Weights of a small GPT-style language model, trained from scratch on English Wikipedia: no biases in attention or MLP.
Each number is 128 + 32 x the weight over its row's rms, rounded and kept within 0 to 255. Layers, rows and columns count from 0. Numbers have three digits each. The size before them is the row's rms in percent of the matrix's.

# layer 5 attention key, 64x96, rms 0.126, rows 28-63, columns 48-95
132:088110123162120112129149099073093095090116158173130118137099174077164142169202131151129129107126115121136069139175058141129168092155120101092137
119:138135154171171172140100086079126123145158134128095118115118087135114126150091146093099139153057204179096128182158132138105161121166132126091070
109:136172072151100099186117173134142105153104138076136074104163142157160119111156106077129157093147091186164159101141123126163129128114184123083111
119:109103169154136150151106102112070125117139159110151087155128068132158105117174160119065069111128141100089106127125185146108161123216096088161126
065:084188159060139131068117178155102170110165102106175120145115121116143145133158122109120108173139054121130079129174120166152175111057116109125093
056:080180113140159108155116107048121131094092113132084172149140079136094092136101135150146140131101103149141144123156093155076149132134132187141114
059:171116138140089171149136169107167163121158102091178157133188145127105112124130105124135145144169123118185123058123157162125095135087129097172157
069:169093084091126149157121155086164130092145189089140099174114109157178041161072067172107117141171110150142141118138106080090184076179134152123136
087:126094101166127105165188065162087157128128166144102080145118141092129157178092136133178112119072120093128130121109124092091119178160177136037076
085:110137149169130136144168119121103152212189123151106095078138138085139182101150117123104083136138089119090121165139110102146089114129132098112113
102:135133082098177207131120125168169136098126140116186112082086153175111130126148162171091111106098099148084046132136095145141131079132145116165143
093:106099189181124114104077122095097154121119133134111117112145100088131200066135112091154112092142093134106168137155134127099098143099130106115123
121:151116158193129097103108129157085082137132154137112155101129056083156185110143146100144139073088113121100164163153149100094113081100145114129112
078:130185169135151186097076172163154152110138153166120122131093111186117094156154141156112126103084115126154117159115057129110182107119139138174121
078:137151064066128143147153124156144126157138087172105096135111087082132120141125098156114063143094133122124175096103123089141131116138109150142114
105:126163196095097165129117109173111133158125101095128177124150051115112188104134182127112130108101156071176115160088117155165175100144134143148106
083:121095215057125159152088111115116116118133181118118154189095086107204111118147137133121137135137111127040142089136134123164117073133089111188133
090:122119186133110167108119132142076087040113135098139235109164096111154160161116125135137114083135167128157097149180108162116121107091129138087098
083:085145125142160113150163111097160132147138100087119131169133072144152115107169155105082101159146104148153060150158161101126191092146106159158170
097:158126130128094151117125092139200197171137138170150164125141092156108160112129088122125169118085089143115144154113156170074136171203119159160094
089:125172137087160104130125097130136112138098134161184151095115169138135089178139126132123099070082184077151124107096099200124165087129085118117133
099:156128159137207134149110098065137091183142136113077125115075127140156125059125093086159084133098101133110080112151102150121107160175151130158130
090:105153093131130133128078136096169113150145192099121078185095111146168131126140110161148202078120142137128160126182117152097139143115155143136124
089:092120172117136138150142097165148118107100112114143067158144137097151159182164138159194106097106154106171100109116046087184180157101144127155111
097:069183164165116162122130160144156106097187127102132119143096100153089173091123186156151145085078156183108120092143175101157117106095154126101121
083:139146071109190146142113017165107102090100144104122101150138125144142131136093152091147099133090084192121128125108081168120058160106130108090133
092:140110076103162134094144121101112179128123127120083172125144111173135119091128146097115123152143130125125141136104145166154124136057123191179078
089:143119089150075101140133067132121073139175162173136106126133145199137157118107108091113114114097180189099101197100132123126148090167131178079071
099:125140155182180091147093132149061132099174128146126148105087145152114097129162145102186107147130138143141197137152153111120053099188099143092104
101:076175120141133129130126078135139182184101132073166148189129167193156103120110108121097102124163128173131082133108124116149120139134150139054143
088:149108168146154140102181076083138224105132151119146127113180068138170159159128070144121155111117179121131114117075134134094105160164196141092192
101:140111091146097142128113185103115151157122110179090101162129126067146158114160087122102169103118106124178157133101139095127087038181120110085185
092:142141079045143111135128178142124119184086172116079108106131114155127159134122194103129148123138166134169178160088125120147093137127166168114176
094:148165120131063123112148098109115179114090102147135149158160103158148152086140088068193098074171103136136186142109103096125131071122178109095151
090:186119120171146086131111099133142103117168108118111176158144100191078156145118118139107061122132109121194143061088206119162185132154119174108104
095:103120127123094134092159083149116127191151142051099141154117160143098122085157097144100173108122121125180083095156099106185108110108070172115189